Weights of a small GPT-style language model, trained from scratch on English Wikipedia.
Size: width 256, MLP 1280 GELU, vocabulary 8192, 19.4M parameters.
Training: a variant of Muon for these matrices, 11893 steps.
Each number is 200 + 20 x the weight over the matrix's rms, rounded and kept within 0 to 999. Layers, rows and columns count from 0.

# down: layer 14 MLP down (transposed), 1280x256, rms 0.112, rows 1100-1126, columns 0-127
# up: layer 14 MLP up, 1280x256, rms 0.236, rows 1101-1127, columns 0-127
down1100,196,200,210,185,178,220,189,230,189,226,184,216,205,208,191,225,195,222,212,192,196,200,190,196,207,192,205,209,196,190,173,206,204,211,190,195,221,204,181,213,186,199,209,190,196,203,198,209,210,206,190,187,199,207,195,191,226,231,196,226,166,199,219,208,209,162,181,185,166,193,177,195,209,221,209,202,172,217,205,220,214,208,202,175,200,214,201,217,185,212,200,186,220,177,202,183,211,213,185,209,207,221,188,184,219,201,226,207,206,184,231,208,200,230,194,219,217,180,215,161,223,207,211,210,229,191,194,189
up1101,213,175,231,203,206,170,208,208,209,213,194,192,155,220,183,194,201,201,215,180,250,193,199,240,199,198,197,190,167,198,182,199,202,179,192,202,213,197,220,174,224,204,181,191,190,222,217,180,202,216,188,206,248,174,192,194,217,152,216,213,167,204,223,221,194,251,234,177,233,223,189,204,200,198,166,189,203,193,226,223,206,194,209,212,167,203,180,198,218,215,202,217,173,242,223,183,224,200,175,198,166,195,151,186,220,189,183,213,166,209,191,196,208,176,225,183,199,227,197,254,207,227,173,220,194,190,215,179
down1101,193,189,190,148,160,196,188,209,204,167,193,242,216,181,205,196,223,206,210,195,168,217,162,191,195,147,190,195,206,190,199,196,230,222,196,180,194,186,192,213,195,243,217,198,188,182,216,191,218,198,191,212,206,178,193,220,155,233,193,194,221,176,187,173,186,202,164,202,211,224,229,239,203,229,202,210,211,189,201,196,196,203,196,188,194,183,189,211,210,201,219,177,186,186,207,203,183,203,231,197,177,197,175,195,201,213,202,179,183,205,231,206,191,192,209,193,206,181,188,202,211,208,238,220,194,176,212,242
up1102,211,206,180,204,213,196,174,209,172,192,228,238,202,254,210,212,233,180,222,221,213,177,185,197,195,217,190,187,213,222,166,243,146,185,196,171,192,183,219,239,178,191,178,204,228,189,173,205,207,211,192,159,210,162,209,228,201,212,178,222,209,208,186,203,174,224,234,201,205,235,189,179,200,187,194,188,216,168,191,184,202,213,206,193,168,216,204,211,230,208,172,187,168,209,236,215,216,176,188,183,181,219,225,228,195,205,224,204,201,203,233,194,214,214,246,150,177,201,208,198,202,160,170,187,210,214,217,172
down1102,215,191,214,209,220,174,194,221,187,166,189,187,210,184,200,190,217,251,194,189,164,192,197,201,179,164,227,212,215,207,200,231,181,223,174,200,159,192,201,231,170,195,204,183,199,237,155,227,211,186,200,153,190,216,188,207,255,220,191,197,233,208,151,180,157,221,172,177,164,199,218,173,216,171,218,175,233,184,175,182,223,174,194,176,228,177,218,212,197,193,181,182,214,193,208,226,177,221,156,195,211,197,213,222,208,196,192,206,214,216,207,211,196,211,208,159,193,185,216,198,174,157,233,186,207,218,198,191
up1103,183,211,210,173,195,200,188,202,225,210,215,191,222,207,163,196,207,226,208,177,175,183,224,217,183,175,190,211,206,215,184,207,193,196,172,193,231,205,167,147,183,224,209,179,192,181,213,209,178,201,180,179,210,187,204,192,198,209,185,187,196,207,194,236,182,203,208,170,207,209,197,190,181,200,178,186,153,195,217,167,193,222,218,241,200,196,193,198,199,194,175,163,174,221,215,180,174,179,200,157,179,202,209,192,205,225,173,209,175,210,251,213,228,212,181,231,177,210,214,203,198,218,259,180,188,208,172,190
down1103,237,200,211,189,192,191,226,198,203,178,167,214,195,164,201,191,170,170,203,220,185,233,179,199,209,216,208,186,221,184,198,202,194,206,205,157,196,193,195,233,157,158,238,173,209,210,218,205,185,235,206,185,226,207,247,181,182,239,228,186,171,180,198,211,207,178,216,209,223,161,217,183,212,189,211,229,190,206,183,216,204,190,174,215,192,197,218,198,211,208,218,207,184,190,170,204,224,207,192,210,220,171,203,215,167,225,180,192,229,200,200,201,220,213,192,161,177,173,223,196,181,219,169,222,219,221,176,223
up1104,187,241,209,163,224,191,241,231,185,187,188,187,239,229,183,195,176,179,199,187,196,178,191,171,211,205,221,179,229,196,196,202,237,214,198,170,219,210,196,178,232,187,198,230,214,222,195,185,195,159,209,222,234,208,196,235,178,202,221,180,226,208,189,245,204,158,182,219,195,153,210,191,175,203,175,216,178,202,190,182,190,190,210,221,165,206,206,212,194,181,184,196,219,216,205,177,186,206,173,200,185,179,220,223,169,205,206,200,207,199,227,204,262,215,189,180,190,243,204,220,229,224,183,191,158,221,192,223
down1104,210,223,174,199,176,209,233,205,262,196,216,206,225,191,204,204,180,172,194,171,216,200,237,200,165,213,193,209,206,205,201,209,199,213,227,199,214,236,190,224,185,176,194,202,192,216,150,205,189,199,166,200,208,187,175,175,205,218,174,196,182,198,216,203,218,188,193,194,202,157,177,180,189,203,211,193,204,186,199,214,142,156,215,189,216,219,204,186,213,183,209,179,247,195,201,216,189,229,203,208,195,198,252,211,185,194,195,205,236,219,197,167,216,186,230,183,180,219,196,163,221,178,215,221,167,188,203,221
up1105,203,173,174,176,251,177,218,208,222,182,177,205,200,201,192,216,210,213,177,189,209,218,174,189,189,219,191,153,163,201,177,159,215,237,195,187,146,231,189,196,176,230,179,232,233,217,199,198,217,208,204,234,209,198,208,220,230,199,211,238,235,213,158,171,205,199,193,214,221,219,185,191,187,169,170,229,165,229,205,201,198,183,205,202,194,194,215,198,197,185,192,177,224,207,211,203,164,213,197,164,197,214,203,180,201,205,190,242,184,186,211,208,209,221,205,209,183,199,186,201,182,211,201,202,187,212,177,210
down1105,223,235,218,202,199,188,187,183,196,190,174,156,199,194,180,174,187,181,209,197,196,217,251,205,229,194,207,187,179,237,186,215,198,215,197,236,202,212,227,196,250,182,204,195,192,196,177,192,189,176,157,164,219,201,191,198,188,209,233,221,202,187,195,206,207,211,190,174,206,176,182,189,158,206,202,225,216,227,225,228,197,199,171,148,188,246,204,205,193,216,198,222,175,209,176,223,225,211,197,196,211,166,222,166,206,169,208,193,219,221,193,178,212,193,210,205,202,195,215,171,199,180,213,206,206,183,208,189
up1106,207,217,192,216,186,233,187,215,188,225,182,201,201,224,185,173,186,190,225,205,192,241,216,196,177,196,248,191,190,192,210,188,191,213,198,194,208,196,220,205,203,213,222,180,163,180,219,170,201,190,220,190,209,219,212,218,203,164,213,237,191,214,189,190,222,183,232,220,275,225,195,175,203,186,190,192,233,219,195,210,177,166,208,204,209,188,190,222,167,173,213,208,200,175,200,189,204,191,213,213,186,206,225,201,204,202,173,191,219,174,207,193,171,185,214,216,207,197,239,205,246,205,180,218,222,210,184,182
down1106,233,234,145,194,197,200,213,187,172,203,202,219,209,155,185,213,188,211,208,168,200,202,174,234,193,138,182,208,199,216,212,177,223,201,208,197,191,191,181,233,163,196,210,195,251,225,191,198,213,217,201,212,192,216,194,215,193,195,159,182,196,186,209,184,231,175,197,189,192,202,205,181,213,214,156,149,173,203,154,225,172,193,175,212,210,209,206,161,214,181,227,203,188,222,203,186,150,186,177,222,193,236,193,213,213,193,186,174,219,197,172,191,193,220,205,169,174,177,226,192,216,200,185,185,233,201,204,191
up1107,201,199,198,219,214,230,204,195,178,182,201,172,193,208,236,172,203,205,214,196,221,202,211,180,208,203,181,184,159,183,192,169,218,227,223,248,213,234,202,204,199,212,193,218,214,200,205,207,201,187,219,218,189,186,158,179,204,201,206,192,186,223,186,213,213,191,220,161,225,196,182,237,194,205,193,216,218,225,210,218,224,219,191,187,210,187,167,164,176,172,183,176,224,193,207,181,185,170,206,201,256,241,209,224,216,220,211,187,196,216,196,206,168,180,200,185,218,206,163,211,217,207,188,194,179,214,204,227
down1107,194,164,233,186,209,206,246,209,221,208,199,203,182,193,155,178,228,213,185,198,187,212,138,176,194,219,199,201,201,191,195,224,219,198,220,191,215,154,187,239,212,214,205,212,200,169,167,192,185,193,183,201,207,196,181,195,214,197,185,224,161,217,200,223,187,219,216,197,194,209,223,196,200,186,189,183,196,201,209,219,179,216,196,242,182,166,220,183,201,193,195,169,179,209,212,215,194,207,197,228,198,198,160,175,207,196,222,193,185,194,193,196,201,190,191,253,203,203,210,214,188,207,177,229,233,196,221,202
up1108,183,219,203,159,175,200,197,196,221,200,215,198,213,213,213,188,210,192,197,188,221,187,199,188,215,238,173,196,234,172,176,233,182,190,209,206,216,192,204,196,208,211,214,201,211,203,205,202,200,162,214,209,220,219,211,181,201,190,176,220,184,203,196,213,173,169,212,238,206,239,206,218,210,214,227,235,195,209,175,228,208,212,192,246,204,171,196,188,178,179,229,223,219,204,202,184,229,189,219,212,197,207,171,186,186,195,210,213,219,182,237,210,186,222,185,184,214,177,182,223,186,210,191,184,211,217,207,226
down1108,226,183,126,203,155,178,224,201,213,197,248,198,183,150,189,209,196,180,217,170,175,195,183,200,193,186,226,208,178,210,220,192,208,172,212,195,214,212,183,222,196,232,183,197,189,182,190,206,169,204,220,183,203,195,182,172,213,202,200,193,221,204,237,216,201,221,167,214,217,212,201,200,205,178,187,177,203,162,205,206,156,206,232,131,217,198,228,209,189,226,167,199,194,214,223,231,160,226,172,171,224,218,168,199,199,228,166,201,193,201,183,211,150,186,216,196,190,230,213,211,213,195,226,207,190,211,245,200
up1109,231,185,167,201,217,179,197,209,176,206,159,227,174,218,224,175,199,206,221,185,222,180,173,198,236,198,186,175,225,228,200,180,188,207,197,152,208,222,173,221,193,188,163,228,193,213,179,196,226,257,192,189,213,194,226,203,192,187,201,198,185,220,207,202,184,163,226,219,164,246,175,175,158,225,208,210,204,234,142,242,219,164,221,224,201,201,198,201,224,207,202,206,182,195,201,199,223,198,209,204,219,220,216,187,203,202,234,187,206,165,169,183,202,227,213,178,245,196,207,233,195,198,189,246,204,218,202,186
down1109,195,189,191,188,178,208,181,171,175,164,187,231,191,189,169,178,212,206,216,192,194,183,222,167,191,191,197,202,199,191,210,190,196,198,252,180,184,182,207,181,240,193,188,228,201,210,198,192,220,248,160,238,208,184,193,183,185,216,217,204,207,190,211,207,193,202,178,188,185,207,207,200,188,226,203,178,230,214,195,216,182,198,207,216,184,213,215,201,219,226,219,212,201,183,195,200,207,206,209,201,169,203,213,202,219,203,201,181,203,198,168,229,208,206,170,230,187,184,214,213,181,213,192,185,208,188,220,186
up1110,176,199,202,232,206,186,183,222,202,184,200,210,194,190,192,176,206,202,233,192,165,210,204,191,200,188,238,171,200,204,205,168,194,199,184,161,147,170,211,169,210,207,208,233,189,215,214,196,154,194,191,188,220,208,201,196,184,203,212,197,215,223,194,213,188,205,188,185,217,216,215,177,182,207,197,192,213,187,195,225,188,150,192,224,228,207,189,233,208,215,205,196,189,172,226,228,227,186,217,177,200,181,185,208,189,195,223,204,223,210,202,185,192,221,202,188,214,244,205,237,193,178,202,210,200,195,217,214
down1110,209,199,224,188,239,223,224,193,207,204,212,247,226,198,229,210,208,223,177,202,204,210,166,193,212,185,192,177,206,225,228,233,177,212,202,226,216,194,208,206,211,193,201,167,181,207,179,210,206,201,184,180,164,198,189,218,187,183,211,169,210,215,193,192,214,184,192,173,235,176,171,182,223,193,201,181,209,198,207,183,206,231,196,204,200,208,218,186,207,186,189,206,246,170,193,207,177,229,202,209,172,207,202,189,206,177,204,206,168,183,201,211,189,186,172,190,185,220,178,180,173,204,219,215,214,209,184,197
up1111,187,221,176,196,223,184,214,180,193,183,252,205,227,222,194,210,225,175,179,180,220,197,156,200,190,223,180,216,188,201,224,214,195,180,220,222,203,201,209,209,181,164,199,192,188,207,225,211,164,226,223,238,199,247,227,202,220,215,211,193,198,217,191,200,244,194,198,206,177,187,213,184,183,191,190,205,171,211,175,180,199,186,198,207,186,210,211,230,209,160,243,208,174,215,203,184,206,169,233,223,231,156,222,199,192,200,155,191,192,220,225,192,211,197,212,172,191,219,188,208,157,206,208,236,192,180,156,181
down1111,220,194,224,205,199,217,199,165,210,174,195,211,200,180,201,127,225,209,196,195,213,235,214,197,222,196,232,221,210,204,253,203,194,186,234,203,220,203,182,206,224,201,205,193,209,192,204,212,220,176,198,200,190,196,210,197,166,236,180,250,190,188,230,225,193,208,229,202,204,218,179,187,225,185,216,204,169,161,176,174,213,198,181,203,201,231,199,191,205,218,186,220,214,205,193,229,160,203,231,151,206,197,214,202,215,198,197,189,214,234,163,204,198,217,196,187,197,184,208,187,200,149,188,209,193,198,204,203
up1112,208,201,157,217,195,181,191,206,210,244,207,212,164,214,177,229,186,191,180,190,230,229,221,190,193,216,201,223,222,160,197,219,232,183,216,188,187,171,218,206,206,208,180,224,208,228,211,197,182,215,190,194,214,190,188,190,218,190,197,205,192,209,191,213,254,208,186,198,233,217,173,212,166,210,212,192,204,204,197,189,208,218,230,201,196,213,208,196,205,171,189,151,206,205,206,178,202,173,181,200,214,202,166,197,221,204,182,207,175,194,196,204,213,196,199,176,202,164,221,185,174,165,198,202,193,210,189,208
down1112,203,183,224,176,215,196,200,186,208,151,255,189,199,174,202,185,230,158,218,216,205,184,212,209,200,185,222,197,175,215,215,201,218,185,201,188,194,200,174,197,206,192,179,188,205,193,197,193,200,191,230,234,227,183,221,207,220,201,210,203,176,204,164,221,212,219,220,231,203,185,188,215,194,159,200,187,190,213,166,226,215,209,206,223,202,223,214,254,210,226,210,161,201,222,177,173,180,229,238,179,166,163,186,191,185,203,196,211,227,200,187,245,190,216,217,230,182,192,176,203,226,201,206,170,159,186,207,189
up1113,229,171,201,194,172,210,201,179,198,161,226,225,214,222,201,176,198,196,224,192,239,184,196,212,217,194,197,176,186,204,217,173,205,190,232,185,197,233,191,191,176,218,216,176,208,229,234,201,179,198,200,214,178,178,191,191,182,180,165,217,205,195,193,202,175,206,208,168,195,163,205,226,186,172,224,197,137,192,207,213,211,192,182,173,244,169,208,190,208,201,210,178,198,198,206,203,202,265,192,213,170,179,204,178,177,200,210,203,200,186,223,180,193,231,209,176,226,235,200,209,220,204,196,191,213,180,176,189
down1113,175,170,210,206,209,211,201,185,225,221,210,226,198,175,222,207,209,155,203,216,168,215,204,212,196,202,190,217,204,209,224,237,163,183,175,180,182,214,175,184,202,174,203,219,196,182,197,233,179,186,182,240,202,216,205,210,205,199,233,207,223,211,198,210,190,222,204,218,212,213,221,182,186,174,196,212,216,194,206,178,182,205,214,180,215,198,209,193,178,193,199,187,199,193,200,201,169,207,198,211,193,210,163,209,197,210,198,187,208,219,221,187,186,236,177,217,193,206,193,201,204,173,199,198,214,234,169,204
up1114,204,192,186,249,189,214,199,183,178,219,227,176,207,190,159,203,182,190,216,192,193,247,197,176,189,177,190,211,179,167,244,186,178,171,203,194,216,217,215,225,198,223,182,180,251,180,239,177,193,220,214,226,193,208,177,193,214,200,193,249,192,200,156,204,211,199,165,241,206,204,252,211,184,216,224,214,213,199,204,203,167,170,187,214,186,201,226,201,183,217,190,182,182,217,197,177,197,231,196,207,192,191,193,209,188,170,214,213,206,196,197,202,208,207,208,187,180,202,210,239,185,219,225,209,203,188,193,199
down1114,209,192,192,177,188,239,226,169,221,196,207,222,214,218,194,208,214,211,207,234,181,188,199,216,230,225,200,195,234,227,216,196,217,219,164,208,166,195,199,176,151,202,233,198,191,245,192,180,203,176,207,186,187,205,204,204,181,212,177,221,184,210,197,186,219,198,206,182,191,221,196,217,198,188,195,203,223,208,196,228,187,207,189,199,207,179,190,186,185,230,192,183,196,219,227,199,221,165,199,192,142,203,218,196,202,216,195,187,184,201,200,240,230,202,195,191,216,216,210,201,185,209,170,206,153,208,199,230
up1115,209,192,161,225,176,216,202,162,218,162,221,211,248,184,214,188,186,162,173,188,187,199,238,194,191,181,247,218,183,206,218,208,176,219,164,173,217,164,200,172,172,208,211,224,175,197,163,197,220,177,213,233,241,204,193,190,186,186,219,203,190,195,196,205,240,179,205,177,198,187,203,175,172,211,200,214,211,174,210,205,153,190,182,224,212,210,191,182,197,139,170,245,176,207,232,207,183,220,224,213,260,220,207,185,191,221,202,219,197,186,202,212,198,201,209,214,195,202,193,205,187,200,224,164,197,224,234,224
down1115,187,198,180,221,209,227,204,230,169,235,208,202,223,205,170,192,185,186,228,208,197,229,209,210,177,197,231,244,168,155,187,187,164,218,223,215,196,185,181,176,214,223,171,189,218,206,238,195,216,210,213,201,239,207,179,179,190,231,226,223,174,225,189,201,184,214,223,197,181,213,237,187,216,182,195,200,174,205,221,211,226,246,215,191,176,182,203,221,222,231,200,161,176,188,213,238,202,185,191,202,148,187,210,176,168,206,190,214,180,225,168,219,218,212,181,201,208,204,153,221,205,195,192,219,227,182,212,215
up1116,195,173,167,229,203,208,223,195,193,196,204,216,212,195,190,225,204,223,146,159,214,174,195,224,220,220,205,223,277,222,204,194,151,185,184,202,196,187,216,174,188,159,152,199,223,205,194,203,226,199,200,207,189,211,194,184,217,207,188,184,220,226,179,226,186,245,199,206,197,202,187,216,192,193,196,198,196,206,222,198,182,262,200,182,200,171,200,175,188,220,196,202,223,178,209,218,205,200,233,196,221,235,193,218,258,219,197,200,201,173,221,175,195,211,175,207,169,202,193,220,186,200,174,166,217,189,194,197
down1116,233,218,206,202,193,221,187,197,197,181,204,206,181,212,181,213,183,206,196,186,191,205,197,190,176,216,185,182,182,185,181,176,166,199,148,182,163,212,247,225,153,217,234,196,192,172,205,186,212,253,198,190,213,199,228,183,222,217,194,173,234,184,189,224,205,212,187,161,185,214,181,171,203,199,254,162,172,205,189,186,206,169,217,199,194,232,210,191,191,202,187,184,204,215,189,210,214,194,227,181,207,200,237,205,198,235,157,198,185,186,199,195,172,159,194,204,196,201,185,218,214,189,197,175,229,191,215,237
up1117,203,192,204,193,218,234,182,173,214,209,241,190,205,237,205,237,233,202,177,200,178,189,215,204,172,227,192,181,213,214,226,196,165,204,197,205,196,171,229,220,189,167,189,252,193,217,206,186,220,184,207,185,219,177,189,193,196,167,196,205,150,188,210,192,184,206,217,198,195,235,219,213,227,232,188,228,193,206,196,193,201,176,223,169,184,210,211,181,179,207,200,150,197,182,175,175,217,217,228,219,170,191,221,202,192,177,196,174,184,190,201,176,198,190,216,216,189,198,241,207,220,156,209,231,158,192,186,188
down1117,186,195,216,188,224,215,208,216,185,230,256,208,209,184,188,203,217,172,210,219,215,204,186,191,186,191,217,178,207,200,205,188,211,205,216,195,204,175,214,171,193,176,185,203,183,208,201,195,229,217,186,195,166,187,179,262,184,196,191,214,159,215,203,211,201,216,187,234,184,209,230,233,201,195,185,213,185,236,171,203,191,178,199,251,187,198,206,229,169,174,197,217,223,195,160,191,208,196,231,205,210,202,160,198,195,188,174,216,228,201,182,213,185,217,189,230,204,195,200,192,225,169,185,190,201,194,206,172
up1118,194,208,196,189,188,197,180,192,219,182,205,221,175,224,167,202,184,213,204,271,194,213,203,220,185,187,223,237,207,181,206,194,239,232,194,177,187,190,217,214,163,209,230,217,215,238,198,188,189,195,209,180,222,232,200,209,193,191,191,200,170,181,192,174,176,222,173,202,211,252,195,213,188,207,215,195,222,212,196,219,216,220,161,183,172,177,212,192,236,199,204,207,173,197,220,185,182,184,207,209,195,242,208,227,198,222,157,197,183,181,201,195,158,193,199,196,189,213,181,204,229,216,202,229,167,181,191,190
down1118,181,183,207,177,209,196,208,197,208,220,212,189,201,157,197,216,165,183,217,189,202,187,214,219,201,211,195,237,174,180,171,198,214,211,198,205,211,191,187,170,193,188,160,235,226,214,209,226,200,223,211,239,191,210,206,190,250,219,190,192,217,219,197,205,177,234,200,177,191,196,203,210,178,186,197,201,188,205,184,218,205,171,182,180,214,180,162,184,196,203,185,213,218,227,187,200,154,189,192,187,203,191,204,194,192,178,173,210,191,214,224,233,185,215,184,203,207,184,199,163,193,183,211,194,200,185,189,226
up1119,201,193,219,238,175,179,217,158,183,194,211,220,187,231,190,207,256,217,173,189,187,199,204,200,185,199,206,233,221,185,216,192,228,199,245,208,189,163,199,174,200,227,191,178,199,213,250,212,215,215,201,173,180,181,206,199,221,167,194,188,214,195,206,226,230,197,180,192,185,188,206,142,192,232,198,190,171,221,200,229,188,182,237,207,199,219,197,214,191,206,243,185,206,192,239,212,210,194,189,181,205,183,213,202,210,196,214,209,162,187,205,217,183,184,167,146,182,198,204,187,177,214,240,212,222,232,216,231
down1119,203,219,217,187,186,205,189,202,207,218,219,175,156,230,197,190,198,227,194,214,204,177,170,250,225,202,235,208,187,194,175,218,182,180,249,193,159,190,217,162,219,207,195,213,180,219,218,178,204,174,193,221,215,184,176,152,248,194,216,208,198,233,210,189,201,183,210,156,178,187,155,213,185,229,206,211,185,206,205,240,194,224,209,226,218,211,201,189,189,178,237,228,210,203,198,178,192,202,189,176,190,157,175,192,237,232,218,178,176,176,226,186,208,194,184,241,210,233,192,234,180,199,203,176,232,164,186,211
up1120,194,202,199,186,199,197,222,177,207,202,201,187,202,216,228,217,214,229,212,224,176,202,191,218,226,173,195,203,194,181,217,211,173,198,182,206,168,198,167,189,184,214,227,181,216,201,204,156,195,225,215,232,179,173,203,208,182,256,213,187,224,220,197,196,222,200,235,163,195,169,214,230,199,180,223,211,233,215,190,178,185,255,197,218,200,184,206,205,209,170,197,192,197,216,194,202,230,201,195,200,171,212,242,164,179,174,238,169,202,196,211,169,188,184,204,228,195,214,199,232,219,240,201,228,206,217,200,200
down1120,217,206,179,176,186,220,199,210,216,194,210,185,166,204,214,221,217,167,180,200,175,198,198,217,199,188,185,223,191,191,179,197,197,201,196,191,192,164,207,162,185,215,191,177,188,189,208,232,207,205,209,160,217,236,197,179,209,162,177,225,194,155,212,219,207,175,219,242,217,222,190,180,150,206,195,219,212,194,219,204,222,177,168,168,201,191,217,229,171,191,214,197,166,195,216,206,213,179,205,203,218,206,182,196,197,223,187,229,165,203,160,215,191,188,193,223,194,208,228,165,184,175,194,193,229,173,221,203
up1121,204,189,210,182,157,206,215,168,236,193,232,217,210,225,202,187,194,233,184,205,174,167,226,184,196,206,169,185,207,191,231,241,196,195,194,205,209,200,216,233,209,172,196,204,206,185,210,183,200,159,175,208,185,196,217,187,212,184,161,229,184,215,210,202,215,210,191,181,221,174,204,187,212,212,192,187,173,227,217,189,192,193,195,213,212,206,180,187,187,228,187,207,199,206,191,206,200,178,179,179,216,227,210,188,201,175,192,196,228,187,197,192,209,222,238,237,225,188,219,168,188,193,190,171,204,190,201,156
down1121,203,208,217,190,223,190,196,185,181,216,195,207,159,185,213,184,207,235,193,199,220,198,183,236,189,182,230,201,159,181,205,178,217,176,188,218,183,197,242,190,180,198,190,211,222,195,167,198,199,204,259,194,193,203,234,204,171,193,188,197,229,207,191,163,221,208,209,168,187,220,199,199,180,203,210,194,170,232,199,197,214,240,196,202,204,211,185,193,203,182,225,180,205,215,202,227,211,191,211,193,189,179,214,204,180,205,228,213,213,180,157,209,239,195,182,213,183,206,218,192,203,206,211,202,204,205,203,219
up1122,195,201,219,208,192,169,222,175,203,186,229,187,190,221,215,202,205,232,231,179,205,175,190,215,189,196,207,187,201,208,164,191,234,226,188,178,185,195,217,198,268,211,167,183,225,202,206,195,191,216,189,184,180,174,186,194,217,193,200,209,230,177,163,193,239,153,185,171,207,188,183,208,175,211,212,211,177,170,190,196,203,255,222,161,210,228,217,225,201,203,220,217,176,221,231,196,189,250,166,183,186,176,186,170,169,198,241,198,217,197,199,186,197,186,205,210,179,224,181,223,219,209,153,219,150,188,205,206
down1122,234,185,196,198,232,229,200,205,205,221,213,179,180,190,191,231,207,202,161,203,238,206,201,246,221,194,197,205,227,183,223,195,244,239,204,176,222,176,200,171,167,208,204,223,172,217,206,173,210,157,225,200,188,241,214,184,218,210,177,232,190,177,204,196,233,217,179,190,209,215,160,155,228,173,207,233,212,184,201,211,196,206,232,211,213,149,181,189,198,197,227,190,193,161,216,170,187,181,204,195,160,205,187,212,204,186,198,195,196,190,200,187,217,220,175,206,208,178,174,180,214,200,202,185,204,190,189,228
up1123,199,190,205,173,170,220,197,212,225,188,175,254,207,180,196,192,223,174,178,215,186,186,210,219,212,234,170,211,202,178,199,198,210,240,202,179,168,165,202,175,216,223,217,199,196,187,219,176,190,194,193,193,175,171,203,218,199,190,160,211,202,209,182,231,247,174,189,233,233,231,182,182,163,198,198,168,210,177,163,202,175,192,169,181,210,204,211,176,182,203,212,177,198,181,202,197,179,184,212,235,204,185,206,207,183,196,224,221,219,209,219,225,226,208,199,227,169,194,196,194,206,239,190,207,200,195,159,167
down1123,206,197,215,211,192,189,209,250,186,167,197,195,183,198,171,189,227,208,214,182,218,178,203,176,187,221,199,188,198,197,191,207,207,197,189,217,196,163,172,198,229,197,192,203,179,203,198,221,213,215,158,204,241,189,216,188,197,221,207,189,182,198,202,203,180,231,183,200,205,203,189,172,205,172,214,212,234,195,192,190,218,215,227,177,196,190,229,205,218,195,162,227,206,196,231,212,186,203,181,179,233,212,243,195,175,176,231,211,220,160,193,232,212,211,184,181,206,224,218,221,215,144,202,186,162,176,229,211
up1124,160,202,214,195,179,204,200,193,248,196,212,172,200,194,188,185,213,194,236,195,192,216,208,224,207,204,190,191,201,214,218,210,179,212,180,203,198,163,201,220,183,209,163,197,189,181,177,149,215,180,217,167,254,226,207,200,227,197,192,196,258,208,229,200,202,194,210,182,170,197,184,190,210,179,202,200,221,218,192,204,177,226,182,226,196,190,188,192,213,225,213,203,207,217,183,164,165,209,186,214,186,178,199,204,175,183,202,206,175,244,164,188,222,199,206,218,230,212,222,203,212,171,204,185,161,206,173,196
down1124,250,207,173,179,212,202,214,207,204,189,215,170,247,218,207,175,196,216,207,240,220,168,207,177,165,181,215,211,207,199,210,206,198,201,190,213,241,207,193,199,226,198,209,218,199,200,237,202,207,222,192,184,188,194,178,219,209,181,216,184,195,222,202,210,200,210,199,197,204,178,214,211,231,204,211,196,201,186,198,178,209,187,182,181,208,176,198,218,212,166,205,174,191,212,202,202,211,196,173,224,215,181,218,211,204,192,175,206,214,178,194,185,186,208,188,211,208,197,227,210,227,155,203,209,199,237,210,215
up1125,187,205,190,180,230,167,200,220,220,189,267,209,182,219,181,200,180,190,217,244,199,192,181,222,215,210,215,210,249,195,177,226,201,197,211,170,231,187,210,208,176,195,189,185,187,176,196,208,200,179,166,207,213,185,181,174,206,216,184,196,217,197,200,221,217,239,190,200,231,195,169,194,141,215,222,211,214,170,201,179,261,201,181,225,199,202,185,185,203,198,251,186,209,184,125,176,218,229,195,185,210,208,210,218,209,195,199,216,184,211,174,181,164,205,223,208,208,199,206,243,178,204,203,225,202,202,179,212
down1125,198,194,201,220,182,167,196,209,185,229,217,186,216,211,204,208,223,188,168,197,138,191,184,203,194,199,213,155,205,197,203,203,219,178,186,203,214,205,219,169,232,220,223,239,192,194,192,212,215,229,195,213,210,175,194,182,201,218,212,175,219,218,178,181,213,186,193,206,207,207,182,257,179,189,165,188,217,195,204,222,165,211,242,200,196,215,191,192,177,171,214,234,194,173,174,231,202,197,199,194,215,215,169,217,245,198,229,217,203,183,189,207,193,225,220,212,177,172,184,177,192,215,258,217,198,179,166,212
up1126,202,171,197,208,224,188,243,190,218,184,207,228,209,212,155,146,214,215,197,194,196,177,211,183,199,180,180,219,159,212,177,197,162,195,221,197,225,181,199,213,224,211,203,220,225,203,205,176,177,196,197,194,206,198,183,204,195,210,213,211,205,166,197,230,173,166,212,227,182,178,221,185,199,191,215,219,191,187,161,196,242,190,231,208,210,205,226,210,215,209,180,224,223,183,198,205,227,200,217,187,205,227,196,229,189,156,182,184,223,200,190,193,168,225,184,214,176,206,191,178,215,234,170,207,242,204,220,201
down1126,192,194,210,259,236,233,171,203,186,185,200,208,210,195,179,227,180,212,200,243,174,204,210,187,226,200,214,227,205,167,194,243,201,189,221,188,197,226,223,185,192,192,209,229,198,211,249,239,198,215,185,194,203,228,174,194,215,139,182,177,204,147,187,213,196,193,200,188,211,209,206,221,190,194,189,210,217,196,201,185,179,198,201,152,186,206,210,148,218,216,236,213,205,208,186,222,200,175,181,185,160,214,187,199,211,224,208,197,206,206,166,158,177,195,215,177,228,217,210,190,201,192,219,238,198,205,217,177
up1127,217,210,176,213,211,198,234,185,205,183,173,199,203,180,183,199,205,186,204,169,170,208,194,203,202,202,176,199,198,197,209,197,168,196,171,203,223,186,213,246,203,210,205,224,181,184,226,216,205,219,173,180,214,225,213,199,196,220,229,163,190,239,224,198,203,181,214,184,208,224,163,202,186,208,201,191,200,198,192,194,197,197,201,199,178,193,185,191,217,221,187,228,184,233,217,181,201,202,190,196,207,181,228,160,194,184,199,200,192,203,207,228,177,220,231,204,199,184,201,208,193,216,186,190,213,207,151,191